Each number is 128 + 32 x the weight over its row's rms, rounded and kept within 0 to 255. Layers, rows and columns count from 0. Numbers have three digits each. The size before them is the row's rms in percent of the matrix's.

# down: layer 10 MLP down (transposed), 768x192, rms 0.279, rows 37-165, columns 0-47
# up: layer 10 MLP up, 768x192, rms 0.187, rows 38-165, columns 0-47
down37 104:148113105131154151124181139127082144154141145130134111109071125103168155107112137158156096129119147138098175105135080187136169146116161160061096
up38 093:130162189078090123115139144091118118160141100140087151173142125154128110115179144083131042123159044103174131090136159162113091137071131127104177
down38 095:047122119205134137146096105177134185148104102063150091168169138136182117142121117121128162145096150172107054153129155141118085142127136177121156
up39 099:158117150169126178157158158110154140097115096154171126135144085206140145140087107161162132153118164174128120099129143092107160084126172093104054
down39 104:166146194106149048095129112138184182110142137191119126114096151080119117091175150155137086147117079120172128107142140122162103145104188176133126
up40 100:103120084210123148137075155175130098120064110139124148136141170107069131126138084118128183134165096071101106144119125124186100084137122105109195
down40 098:134115138130130103159157117099139125111108114116116089170166153115129146155139162095133104132229087101101103156135144109165118123120223119136121
up41 106:076134114114124091115174129068144103150115169135170116178084116091165092164173148104153170123096128124130198101090129127112102122056114096074123
down41 098:065083116137109066116170163110154114118139098150134015106112143070167139149120110069132091123117154138202110071102164102138109165121104080146168
up42 096:107149109111172029158093135157108126138120145102142133106120133230130094135076103102128095144141126149117125153113109110135112158140119127110078
down42 107:196081103150090048115135072066125091092102160139034119133143186147103167129138170151153141170116121122174075174134110117170182118110164137124118
up43 100:124123143156155182173152135072134103083142141107141170152051137079105164111119142143141126135168133189099140146168080110099131066162108166099073
down43 105:097119134177136141130143146167135161053128114108132088148152170117126195079119173147121134136100119191067039144117108163160118131133092145055158
up44 102:105141107084104155144169144105131119109051158145096192174223109182169076147150122173140074150087173085130086131125149123097169066064138193089085
down44 093:147169178143140163156105130112145127081200110114080133125108133160129096139134094099100087136111130123090186111137156112151137112067122134095149
up45 109:129099140145141093083110153116117137115147124127155140169161122107201117118154111193156159073162100123088112090113115159093170140151187111111098
down45 102:061102108128114125167068107177125136150133122145117101083101093110073106054130129143176133145104120115126125134144164130104104114194183157159179
up46 092:118153152077094114141115105151065079121150089110119144159151156206093145126072091113180114177137143154105115115085134171128130078198098111098078
down46 105:100061067195115135102154139137163123135127069074151140118135100234155177168115114134169075118049161087110096125139169083146168156055096126096136
up47 097:010137103119156161140172086152204120098097122052149123145151117067133146081090119115100108116161068141135144134173075141159190153135186158140139
down47 102:195110142117128144137077154091161139115122080152130122145124124102112182167125130182164119116097083147086061162112184064136055101156148172137155
up48 097:139103132092190095115201116215157182103190111102099128135145075127131150157100142140131135146119107105130116153123114167094188092062112138098106
down48 099:168130163123123113137159138161116152107183164145132067161173132141198141121129062148166118111123151107166084130132079123112149123194132128117160
up49 100:109178145128136159096175125157102114080119186109140179122150118101143204108133125101128158142152167187085090158136123059136154103143148149109119
down49 095:112241196176128168133165080097158126145102089110133131138103149160169087079105166109132205090187099153107139148133132190144178104106115109156130
up50 098:168094065174150061148158103093143151170155173092073147082160150129158089147135145109127171154167140094113143148117106086157161142145162147109199
down50 098:135106093124113109205130112144116170124196117165164151102126090105132124173181120152134153099125156135118082171158112150148123160081154174069122
up51 101:120098077176122120143144173124116111150166099100139133074093139146093153161135091137134160121108127082126080125101170124118160181096130151158137
down51 098:115128134130156095157099061093073109168097173121132061158134098187145171138196134090070166157101126093139119124160078103148166111164143090121195
up52 090:169144105136074131154100099158175097104164136197157106080181107100130082056123103133148061186130124176134102095112202135138107131112134157168139
down52 101:116172170140150174177188140137181129173122152081141111094163115109085174097072151158092145124128129145100121126147138152095097138101105175061106
up53 097:112106116118129128144093169139078064090147123176107127178153183132196148230086130162085097136112124126070086167054120103122168106105105107135178
down53 098:154098170198146185160044141148140172180192134141101106128168114134141155118104143123156160145070178141129074132134125109129076141137134165124124
up54 113:097109098103100082120176152126114139117108128117065103119114148092119080120149089111201119203149124109184099101085118171178158122073134140120088
down54 101:114114161118140100116093141104117126100112138082142112103155072101150100111107102177154132160156142130118092076120165111117129187116146073138177
up55 097:173112129234123163101152119141077135138138086092119095158077195175170186073157101128160100148091088124193186121136075122131119098171072180120111
down55 105:123182143153064109146089125144154090103141158101104159157150105149133058130165123163138142169091137075164168140104179085129133176016138170078121
up56 089:123096142102077120127131158125153143083183134098138151079123134122137133116166117110096159156160243131069047064177138132152108132113086093115116
down56 089:164068109082142159110108147058124136166158078113124111129165119084139128105129098138139171107108100165097113137107161114119118129142160190130141
up57 104:080155161202139143126108184146178096151109152100093201137128101135130135184118099168087099149141154139081168103163093087114148156067092083141144
down57 103:093099179114125102179122080080099186120156106131164175149120132080135088062116134116124160109127087136162132080173121079153117143153150141139120
up58 091:092136063069111071148105176170116115116122136137177097100077129079143059113133153135158160181157088164155216157124158167098107123151173137107149
down58 090:171121098112073188137177117148094103117129169113109125141121163126130155134139083159218180108111142142129094141164072191112126134122084108105184
up59 098:167164114083121105087141127141140173117196123062179203112108116095120136132092145158118090112169162123111089137087186121110081106178103131120115
down59 108:126078200115154161085117122102105115092188090153122165145131137082163165197123092105129124088176129098108147187081132163143106103087130110053151
up60 110:115152170102173085120047159138110138129109134120156100133142132110146097140135110125170162115091131123112138143137131048092121100101158146168143
down60 107:086157086104131155142149071087135068164082139152147107084146105102118162126112124147105172032083163173147043156155140079140194138204155149137090
up61 106:126148094156124113140174120114116093099152110074144092064172157163113171198166086147120099158123179083162178136104096158104137120087115149146124
down61 108:177149159101136092113138151164099129127130122185236149156123110156119160145094114148145084130066111149142115137111155076152121118114164156115100
up62 094:084147125113145123127121121157109185113075167155157086118195126162072135159127098139223128144181144092118166117175157137083190079143177102129101
down62 092:130136099124116114116151098157154160119111139135141096108176106156107100105122121135100170105074102170088108058134080122081092178168090095139149
up63 103:166074139121171106202099161109140105071078072071103140080154150145141121171117137140140109104143162096151074118173103113158113121080159118126143
down63 089:098156171099119145131136098144052132094097129159125120124120145125164100095125142190154154142146156129118148154145149104171160132145134165167173
up64 094:120114148101165192132171140081149147121064137139147159123132163115141183122086128128164120120152088120124115170152113169138085121128151069144181
down64 090:097131137041100124117095084176172157182144126114140157123131126063089098141097098088126120174187156098126204104165164155077083131121098100170122
up65 104:164151217169075167144101093122112148170148136129138118147056108153148101083100089161115145136151109167104124155161125135178110069171090093146117
down65 099:125083112139101070131120156106107174072180076128173058139141118112160169151081121135098091157098085152152145151131163087112081159140171064209092
up66 095:111116123160147122192154155138122113134107145163091142217096124153149126083113102094141111132140086159086088092193112085087122122171147094083150
down66 099:128138113141133055189092169118043130076100154115144125106122090116157123132135116153149143081093142108127104147164084117162163107107075154120154
up67 090:106146076172152126052155070065098107139103116114161166122151119147129130090169132133142162128136128123129094161155156158115184158161118104094105
down67 104:092152160141168173100162216128124139155128177107088098122091160099134086099097152127188113125137120096116120101084205106156121077147108161155122
up68 089:058176147108111140182107084163128100134151131183134121155108102156137166130135165137105090141142133073134121121091168123106194147122109144109122
down68 090:122100169094096181088109135094144140128085081141096140118198117129147045075127146091164109102099139109142100096139114071105117145073165155153120
up69 102:118143176109108150145100184105068191090047105119100151081122162145116147112135124136108110143151068135162174113161147090102160130142124108073118
down69 096:100140123146146108114177125130163119137185134193174084093199087080210119094147171132075186149106155135065127151142131183105130121085131129112172
up70 097:121150104110122151146128104127175119134185140143099105084127103151139125066097109071125143156157122161122146085139118189045123092128094172085130
down70 105:123115170139119148135120144189142075109093101120090124143137117131074082085102103107074140116131123145134130115069169102142095073118162175155106
up71 097:135120112138134170153158125143141109107072135108101151144192071177170108211118101121142155163125150145131090150201113151135075127163135194102135
down71 094:121087149086100142140150125104127155082175116160086053146180139128144124090114148168137094113104063158149136138115102118096117141124134129119121
up72 090:103092122189149113148145036124101130099159080087106166107126068120077149128087154111108133108140144173153178068129165103208069142174143167134132
down72 088:168148090136159149074114097125197133151110151120124114091170146135128100054120101151115115128090140125117087136075172188134130102137184147136127
up73 095:073118098137116101148125080116134138146104136114183123080136092198160085166053143224175101097118088127069172112125119120140090148157116151093114
down73 100:096165150134155168105095144111183138156134167143058167150152111149089214103130157085161147169043114073113114134054104155117165129128153120143114
up74 103:132146074135068128049122140132119220117094133180155151090153134140123103143115138108171083110150213146182093189132106086109087098166135089128124
down74 095:083109125105136121154160092142110086102150164150146130110133101143171157104141160156095158178168098098167089128127126130134085155172109092108112
up75 098:147113140147135094115143131133136097163082126130122110160124100149064133105093139180096128177175111212117139067144151156110159059163150081194109
down75 107:149162135108138148117122083151067130096174146140104105045110177114099123119091151127150082167170083159141064181097130094126094153148110152125117
up76 106:158139102117062109188119090167145081127094204125104153135174076145085130017047103209128086116126146125110109155167132156152071126110105154078136
down76 097:176138103137110123057095136132074149094091147145099078134093120089147050180092127159145147107124139213091130162145151112083097062147153165148134
up77 100:103151117122116115080181140149188152182090216132112136124116156156098145097106164123133162116143106179115076053153102121099123110088105183095171
down77 093:139110106116148105171087100169140158151111111120118134154084161149139075119141101145074121109146155137123134116116194201146186160184134140114070
up78 105:228156106170135072151100114114113108094097115156135154174140153110081178114125116156159130141177132121143146108093148147128120157149139153103138
down78 102:098147160142158131122047085098167142099144108182080103144135155102109083104135119140123131135117091085171077101158121121190066123119090125157139
up79 101:092110132137175100166075143138184100161105124135129144159101153157168116156135145087136101102116110092105112102107124141125137111105191111147086
down79 101:181155032104098133154103139118142098154116116134127101077122116104106072113171103208113144167090144111124139114153146150076137138103125127120076
up80 090:134110093172094137130155172116151144088120100111140118190100153122199124149101110111109126195165127147129125120076107126172142119172129158099118
down80 092:110087110147117103138084119131067105150198077132090159170060180063117143142200146163161122099080109143125046109156154151094143145074132062184085
up81 092:179152120097067142141130152075084174138093157144079116166133135127142120182150097127168095102108189141091164132159148131111130174175076138115147
down81 106:150135163133139099159162113131162090166088129126118091145119151156142132141127103106103100203117143110124096149119112148142106107114114156126096
up82 103:135120110117100065165093174087197137151129110101136116113130161110076097107154088153084128128159100137164192103117144159186103158097115142167123
down82 103:041103144160184122124184055159140138128127106134076142110120105170125176111130179150162092147134101119204075180078064135121128125093116199171113
up83 090:131090098106150201110133196156145133141118129125147193110089195116164150151091131138166104176086184144130118137089083131115103104146157122112101
down83 087:151172138138167095124134096112134086081074148177098154147087142123116064094162107130107120140154106132099092087125124189110149119179182130127152
up84 098:091108131118157169124168147091189102137147179158136108136156187126106148135185123132075133122088105116140107110098142151154112099077128175162061
down84 107:141127106146107126051199148121047102163099115121139152121110179173134154151141103103094111128109196105119153175095071112146153161120125135157151
up85 122:170107076115180076114094150070173146149094144132210091173103130107128165090106119145093126123121133055071124074103120156113113169117124146169093
down85 111:167100114110177120093140144157119158122103163118137115182165120165142126121163092115111122101140130073064094167141114125108114103207138162135135
up86 089:138169105126132113119090174121125188095109104135115134147100110075127129171147162092097086137140096146071167134108066146086132044098164099130153
down86 096:095107107121132129147135114149101175168054147058092133138124092099109112105129106077147128202154135116096123133062076103111104107199139137158101
up87 100:127095110164139121112075135128164123180148084188134106071125116146108162089099087132149101133119109118230148143096100167103127106092135132118088
down87 105:168142090154089148109102195136050058144104124082128097151085106133101092096184115098121156154107140145125172078146135085134116127162047179106088
up88 095:141094122080127208169127115123122148066147079093122113126102104101128107109033147107117129152147191139115129100103130144163139125126163083151144
down88 100:109174140139151075155125158123135165135160199178070140156114106112160136105150090113125084155142112095112159169081139136127077145153136118147200
up89 108:161169117122072147135167173177158094161127136175153100122105113167141156059117122124124119172145091165149087123117085160100111105122081127129121
down89 103:113111132102145068150174118084111162093123126104118144143145072163107063091117177080092138144124162134109167162134146161137153128153182176184137
up90 097:147209160144146142092140103130137046093151115162117153062115087158136109098158114098187107146159152099103147174147187136059108130142118140144112
down90 112:126151155134182142090119087098138104186108171141095182151125102133140101173110140149126124164147096160114102173135140129098126128122101110099165
up91 106:155104106133119112194141101115204193176151148131088065120161149150170152124064140110096159064088084151166128144082126141118130110161124103128150
down91 103:136124116146097177150130090076157157173152081109141082105100079104137099095162117142103140137122125138159180103120136107111142180160083119087144
up92 084:113048072114118136166147123175154115092123138109076172103129115131076146138158163079131147153147150111101134108137102061120195103139106141173159
down92 089:149089197103113151075099124133169117179132127106083155126156128125131125162145154115095128088097146148184143147145143122176131156127128095185143
up93 099:161111150126124143107161121083120059098118189110178188183169086145137095130136078174198135117076179112115132118114162123107135104122070225124163
down93 098:080172088113111098105128120125125110128140134188182157155121094094127104123164114111107129143083169118068160170132086112139166152137048110124139
up94 106:091162137173152063140110145135156092114103076108146122084085154159111081159137123145190133115166058126118112204169158158122171126091144090140174
down94 098:125147129125198185155117081135155143088170124102058113105099190063084110074115152116168137131130108146114149075126117138193117136091109115083170
up95 109:114118092145127152146187166092171128083157129130097151151111148106153135170110064168173088141138140145138180145179153118108095100136202103122111
down95 111:137065162093174093162170097149132150101169141164070101154138103143100122136153127154146190154148127094107183106182133137138120136126156142092170
up96 107:114123110159192103160123121168082123101048145106165172191153172175122154070129145153098114108118141080059163152179093082141144128108154110096150
down96 116:107098107103093085161145150104173138178173118163162188060071128135094150149126131113170179183122137154159133124171093173136147123079026123130194
up97 093:146154132125133145179173139153112099127125127085112153117104125149120150157128131121151174188174162183103160140095090085119050111127165123136123
down97 105:134107102106066125135086105113164127110129143184144137107148102141097168121182152090126163088113143107098193117189094162134114130161131159181171
up98 093:170162085150169116175123142118131089117116101163121160165102165099171101134133130118140142148205129108121106155084155157120154094137099140116133
down98 096:128200085117126118091141155120149104126064142108135127082157110143127144101082140108076134123126137168192193124165121129148158084108106111096174
up99 105:137150139111074122134124161115148126151083180052089101104089107153112131124107118137087123156128111117162131150056152130134109112132102138161103
down99 100:125123085127081097186149130147093058140181137107120083175115105180054120163122126137107111148115113141068086117120162159107084098120131176041109
up100 100:098155142135143111125138149083130158184161130157075124160157102097105085119134111120145143125140133134129098110050134134096153136099076165190152
down100 100:104104121094167182146097205101127137132091126106096137116114155159088192156169100133102189055115134104155090124122125184195145117040155123103178
up101 097:141187131094144147112114102129107140079104126088152146179128089111127128172146086118162128100152112111130142136175153107123161138086180159114129
down101 081:108095196161101126110184145113170054084163105192149026110146159114140089110102150096103134143117082140102170144085133163126103120125101119129109
up102 099:078121109135195125111128102075117151139100171123191121095108121103184130162118111102094120123163151127138109158101157157145149118137110160160113
down102 099:129091133135156123143102157082136118128139142146082128141159107176106089092160129112148152120108155146151099050153098154152066084136146165087141
up103 089:117162115162148146119136186131142151105150040141145120125154102153151046095119097101148164149123095136121132089109131089137099109165109126105078
down103 098:095068149110067080115131131172088153140146126110155095087191158069174113124096157108106151205130162176118104147112135146168100173102130169146096
up104 101:100134083142151144126162128100124109139120116104032171150142141072224147156095148038113156135160172174104119127061108122075043089112073160119166
down104 112:116162141167195124129071124136144118101074111145085111105147125184082200055102093120142136150063135101155101158188164125109114122127124183146104
up105 095:128133169125095119174090126136122119094051157104165119148050110113128113093096104106106072103134129130118117135107098125133112111093135143155088
down105 099:141098177166146128082109137148210162088163073178119168132164101110073118085146130162145150136157161114140119095166149141117094162091173157110133
up106 089:108122029114127128097135130050170163102096115164158095119177166139147109128139185199128084212097134126016108108134125069144112127113161098177124
down106 092:162117189056158076106171111103137137121173098121089100127162138106093113104135157107204163105083120087120109092170142156104152162147190081150111
up107 101:070134184183121113114178123161148103147149123149138180060058119114133131104144155087122100101174147163122153063139105143118107144128093165074150
down107 094:170158099103078105152113138086151101090115137129160130103134101120058129162159102095099097124143153118103122218115116170109101172088159168109129
up108 114:087154129142135137086151121177112125158094142151132159103129172156180122112135135147146161115151125127128075147168142152122125098087177078134097
down108 105:134102161091150150136114157175165133178093167098100158139121080141169153115072142111185176131096109125088107116101157138141057149141161150080117
up109 092:106121083175135209127118122166084162134153100115118139170129071122124157077108107106106137166109142064138121136101111104116141108093074148061151
down109 088:155119137139129149117090198157120120115117092160129141082192156129122157111113107138052097134157106141149089089086087183141103159119105132150155
up110 112:097085142164106125149145137098154151070160079132123148141100097112085155142111087176087072189091148091153100118122149123176163095156116162167117
down110 105:116075113120136138069116097147097072115126087116211132076139081153163079107076110180176147124106146132110130116101163138116094138146110109075124
up111 095:128120112122109075143155141163123143228061088189072145152126140153120130166100119089126127107138137092155054093132133086100136155129162126134118
down111 088:095154128184151127147063152110050151097110097125189183155154167124118197149095154133143116110115160167170113089096165100130151079168125133161113
up112 096:154106042116104122149140117116117140127107092099136160109142126131104108117130076122154128113122116105097096103151212106123129138075161182097115
down112 078:108119144143141147133094089128062187098081084132066062117117158159175132134163139169059161076083175133146149214076095167184083141152158116158136
up113 099:091186119114073133134112091117115124107128106156121045108118126110128136162120073144112196164102059133149149103110135136137109106129147155127099
down113 100:126090125138170149127165123141111141148174058146137127147109120158093195152091145084178083089122130166096138124128133129158165135085107186148163
up114 105:136071133158063090152129070115126073193123147115144163144095084110141085136095131168158070126079124122189081109051127096144110110118089097176146
down114 099:125092153121130165150177146113154125095117147130115194069167150121096109159126156163119112093086175115069185071108145089120074063092119098126071
up115 090:121060150175138102127155136122152169060113166115121083163111186151168179187122083123166147130136127141137117108132170099160155084159095132130114
down115 091:146208163049174080077085092109103147129134118121149162116161164152118094160130159159141158182107181137146107114092131121143132109147102126174111
up116 092:096137109124118133086133099104104130172143141082131125124152080138167098140148066124107052055114142164165119161154069166061132208133157120090152
down116 101:114115147152132153119092106068104166137095105101119138194140148154180108118128094120150126137067115066147175149171155141180158140170125118142131
up117 102:115143077104145123103174131098158191108099131150138184157121113117111084108097187152122115151076140143132127082121149159116130149088155104041092
down117 090:161069030134117175167144123159139085093140099133112145086155108122126154176095149130167158143146127158103155100144118147108116132209150129148134
up118 095:182149111103132151113124126104151094126129158161110109119120134193085179095100109129131131156159086112132165141115223120112158142106146145118134
down118 092:088133122154133149146158109100163094174100155148114149077134155113205095092145159113180121131124140119126096151184133185149077139146141140126149
up119 090:061143098149203143130139127113147197106114125137130105087156149112209110095119114101140127110161121148086160143136134082141118146105158197146107
down119 090:091067139125159111114086178138096181198155121158107079157152153161122074082160121128042141131095105113115172125138137179112125211090099168133119
up120 097:127143177120138045108116136133163134116140116157217126130145092089132160130147129153136153150153074138176168109114161155156088089118076112119058
down120 095:101063108062146142138198182164099185084145127134100189146153108150158092112117154089132066127142141066101145117204176132094159080096113106121150
up121 105:133158150146152118128145144105169118111155158161136107102092118143126126155125125143100082127133148139115175136085097055129106077074104168211129
down121 109:139095078148134138159066089166068180135123128091139142130155156111173099069139149189112161138161099154141084173158157168133129143098180135184120
up122 101:178090167127101132164163150151157107142145114155082166133089150147115117107121132170117116170148130157104128127085140107132160110069087135144182
down122 104:054133151162162126135116112125105078146122132160102090147174165158061078142147108124113067184143141134189151095137101171131138130123112104112134
up123 089:083125118120152178093096102145151158092104104191087160119133181117112116144126210147141139055162135194148141167105096153132134150132116119123122
down123 091:107075148083089144100099132156086181102151103153076160075151191066120057113105149090136075140089093112179185167134141189166142140085166127140116
up124 095:125123118099168136124121079173114128121100125170116115108086117105169206110119050090103123181091194139145145166149155131064072082088090100128112
down124 093:117076143179131106092127184150080125131150141130115173131153168143076128153120092107134120116132162147141121095114163133116124102074177171126141
up125 094:111132120076109077095143210098129122113185154081135180133124148140110094130115101174133125125162150079128177140166117103082150177128119103136149
down125 101:190122115111125095158111139096109124163154195145108152153129080119115096151133102098142128119141144106136156165091161143099124096118147127156167
up126 107:162122141152105172160135113106134104133156121093191121137131190156121122102159125118139144154101156109107145128150116088092160139107091086170118
down126 102:095117138120130137130161099121127140084120139115075085118133096160123116069147138166092112190127112161192090101093177092079072129160190127101113
up127 091:173209158122082171128123101111135077102041138092136163082149156125134101111156173150105174126111169166099077101140156131123154114136161116131140
down127 106:196127150112127079178156092159095114137210152164172147104146048129106127104146174139106147090157112105169072150043169145031100140142100132165123
up128 099:127149151139163134097106111141166112179065049083108091160154122148135108152153120158091095164153185099127162196079170143157123147192123123062143
down128 093:164098149106120102152135149148098113114138146195162097122140132103111169041113159053136164150088089143114125080086091059111143102132159129103115
up129 103:140147162110101119116121132089164148094094142166104127100167134181124127069112103154149115151129130084167161197220155137107117173160040086073132
down129 102:092100157114105144143113096112114118153108101104179098176101143193125091105202136156090138088137086083162039155078127107129091155140118131128118
up130 096:099145092095103117065167117148123142180130153148129179131117122112138108174151073088092087129116153050120112093131197131115095143158062142135147
down130 105:094170153170115164097134131114129112159174176102153095128117221099121167123108105155122133185119202148093138112096115141087104134138124084108157
up131 098:131155117162149116163185143118075202125147077130160150149096164167126169123059115163173132141087170114142145165088086117131128124082142150110132
down131 085:122155133109134161083041123106082075097120145172160137152154124167102121087152104123068158132098082109131098138116122126098076183157026137097117
up132 099:137123155085134169121119137129095132133105144152142126123112113101143135175144116052138114150223087102128072164149162144090140072153061093097079
down132 101:176095158098137101115118126102139103109099097131151122126107105102130091180186143193146110024126112075150158057120126102134172091139106124138149
up133 102:101156074156101128186169129098152132141146127123183103112149190188175162093140167156070099120145138099056149191157102118146122089088143137043130
down133 108:159161137166128093127104161150139088167103159130141151122168075195133139098098098076130108119196094146105095137121111075102139187094101067115186
up134 104:129131158134097161078123098107142151145120113100160127191120127101123118109101182170139143093162124148135109098106081128127093129145169127079168
down134 100:106080139088136072112151178146129124091085111163095180109154125142121127139124172075159183092114104095138130130216091148154085113122115161131138
up135 097:167151185126124125138113136113138135145152113127085139097147150204149135114118140133140091143171150072195136154095131075098186116129103114092157
down135 101:193119090070158148136125152122137117137111160143141084148093090141191127083136118196171103115129171119149111103107175092103133107103176081119119
up136 106:135138175107138137130158106142144111141148174161109162106129099155078134121081119128154194126135095060092105097090191090066148097058139196103163
down136 102:148078125085168063079124160129084142089133130099140111090170170139143100152131110070147149065077137056161132137165100156169127154154162137164097
up137 095:086126146136142079140068161131106132143099074085111141068101142142140099153136153055154095153092122123121097158149114207092153209080168105213152
down137 096:106073137126145143093153171120153145160131149116124083089152075169117091122080136167131076140107100099059192118085113116174077134128127158109160
up138 103:173134112125120111081102200151110120148133131175059150081154063094150117064157125148131111128107111088082083128137136119088176114062067109065132
down138 101:155118147130100072138169105147141119103193138093140157205057113151143111109136143125097086200131140172158148136118142142150051175078118118154124
up139 101:120159159158126149165134189090143089177154169111116169133163164135098137082047086141101134185072097154084121145136134103105154092121113144116107
down139 096:126070119079156137112107103140115165088085125204111121130114107096137127161143183119123167090127164107175157117064127072166138142177115125128132
up140 097:145190133116171129136098111059138122128137098140049131115114112144177102185098123143126150190056170183131150097158128118061143113081153132144089
down140 098:068098100126117155125149183134119113144127140140117148150125117115118077194152107079168087162076110150121161135149073182158158082190122108155118
up141 091:142088145062173162155177154050135145144118129138167151112096131108134148151105115100131132086187127122128143129108113131123140125172150153069153
down141 090:150148136151105081149137132165153163099110125117080125145166124100160146090086118151128136144152104166094123140146119201117096103102096077139133
up142 098:087141129121134180046071184105117118106118082087116158100153090148153079123167088148144069152143143119152124146165132115089125149214194156111030
down142 093:125140163158110165177206134111166078176092095143092093122122122119139149145170088109123137116137071181133115134184135118095114062100097132116186
up143 104:130133137143100114166100152093146143173194120112143112158120085135113133186112086149133096140124090049156132135090209182113106102098082107186119
down143 107:161113103094156135165103035162136121137189144087147169108163070202174135148140152127158091141112162118120116102115151106132110145131144089147094
up144 090:122163114121181176132115168163099143166130110097100116161118120097146108089075102090142150129126096126156101119092170111113152109117223104127148
down144 095:106133105125097166115136141146173116105050135137185176124164141119125120138155169124124177197098136180163188096116175152124176115128155121191143
up145 107:073158104147156099174095068109166069120130160172148107146112126073099131124199076141148128141120143141067141092129101170140123123051135088077094
down145 107:141172176058059129157139071158084133085178131100116119112159180061148180092146128142084075175097086191139153156024118115123153144114140107154101
up146 100:203088101105150158092132083122137155169140104181085127121151110116150146113123133053149127167104143143124174188176155138121167086055141153130141
down146 101:096148091102092159140067096178069132126144122115077107119158085161137119137130147108161154157101122113114129160159168131140115158157110147107133
up147 102:030186085099137110058114120098122092067097164111085153111173081140152134126129122088157119118176134088096143151112096097129173109171109109065144
down147 100:140102134110129077139127111158133081088106134124128090185090096120130158086116134165130106103144124132070076104152116166180081061146134146162134
up148 116:154141112206148135060127106147115062172110142147135118164143140098140176088129113097111128119110090165142122132085192145140188104173082162158122
down148 116:116161096180131149104105065105100095101156106136116077127135163182101099125175149132130138153052105148091119063121104143080194131145126121116142
up149 107:135092093124185105159122139089108126164113062136136146149157196116061090127164117153192115157152171122141168101150149074163129127092089111125101
down149 104:081177096131124147106136092087095140191060150098170142119104116165127168105120116184124112080144122065099052129133180119112156111113074086159146
up150 116:133170138181114088147139090131162121124113217124100088162126112182186120198118139154067123211143083079131118162127131125101148153150077075176127
down150 107:121181124140108101044131105088157142180116104105122150115064161182154129113152170116132139089111157174098109095127113091149133136127091098101105
up151 099:135119193182114134148142100073170075140103146064200141175077109077134083194164139147109128057166112145093160109127066176089148143150117125077114
down151 093:185155126093107094103027107180107127108133136158113124138185112084101115140141056115122177140175199120106119116124126110151112143104127168111091
up152 097:133130147161080140183170126106185138138103204130139100107120127153143116191121126099166179166201093105103083111172170091103089131119138198156141
down152 109:161113095181153118096156090183155087139093153134104091161110161174152152112182137131153151126159168145172152096138125096127120164213178120140144
up153 099:149124147117066144110113139095156140161158119120142079080126099114093065133127094091114116112095119130140119127124106100101129156145166087145067
down153 104:142152126099060138127169110104103095181170160147163104060119154151184125120072098157156141131070129122109136008105074090119148113132136119164143
up154 103:172101150130070079089116130115142086068163107137099126152113132102121134154136113183160191087139157086143132143117115119158164120112097144097069
down154 106:061175185147155123129093132140104093158167093146139079098129126179147141126105156075142149160132147143143112152129125153180095089058087150149161
up155 110:154053132187058180137104065118125084080152146115119164121139143192204094147140080110136089143140098149135186160055092098113116145108148121080145
down155 104:120087172099107162153098084168060127158102142175101121092100129157127093122162111125078108103105087148124133152101137156121145091137109145040082
up156 105:174108084142050144108155058160109071117121090139122152122105143117157082165163124100123143156198142111164161107097181118095140135155118164113139
down156 103:145199117062182111093109183139091203107120153110086119102063100115164150124148140126160134151104141117135105161144177095138146052124167133163179
up157 101:114120134146109129125189157132114136151127154152140194131156111152160118143111147144121168111131163099111127145144091152186063123056122122112173
down157 095:140160119134173158100146131168120126102164117132168130122176115139106169065135086116181166175126099108157151079145172109146151158147174103104095
up158 097:177096174123150136083126144101129157128143200160120118113164134073074107185146132136139107180142062132119162118131118160086122124128099087060131
down158 101:161124175200139120156087128166146104073088125075143118194173128147084148096179110106082162126124140112200090101159159131144112164074124130133145
up159 112:096137163107155165083121138174128092079089171129205119124118155076155194167095121174125109121094095143137113078163104093079093120158111140090102
down159 104:227116101153174149151083059114201057135112107110087104145153154116089153132130139128144120145079171143115070115125133108099125142148122114153122
up160 101:134107112166133136156157083073104158134106165125188164157170127176205112113137123095104041103130135157140137141145138178124134129104092123102110
down160 101:123139057073119177085145148121112128065121086164092127088139159138071061109110140155176182132125105135120090175137145145098093188152166142175143
up161 093:140152122138090151177098158113129123138174149072148106158186103167170132147100126103155085144092120161188140113100136036119120116106166143127088
down161 092:128092157105065117118180161108168137175181172130075100092132127154120085157118170146122088181148113125139143183111158127085129123127105093119192
up162 099:125143079116111137151148063113121145145141202175148135096153117164114114152129106138122127143066048148128140111098109117113167121098138110143102
down162 101:143153168069159153161181132167096150106088108147165064105118123138158123141151121139134115166113110116156149151170183109113125162117120214149094
up163 084:102127129115149112109115149187108167130096117112088060131114138093159097121163132136142115113071143106147152148103121045140171113115145096121143
down163 079:204107098074185155121079200149115129181162158111129147124126161156072155131096128132124132101068141133184133134151180134164158100153176135200161
up164 096:126076125180117121192163132126151137139088137125123087146199084157085113116101134147156127130129129108142124141118105089105192074142149140076136
down164 083:155120160103088148097097079136086114105166078138057149114163113133148159109100119142141156092117147101049120121127115148176126084087161080108086
up165 092:166095137121149174152142129116063134127107144134100220124118170166154174129084181156117178130151129089135105146068103125172101133134165161158132
down165 089:147122123174077162089132113121163122182161152182146102117086139101070097135156096109135147101123135177136166151150147088137140150172065103101204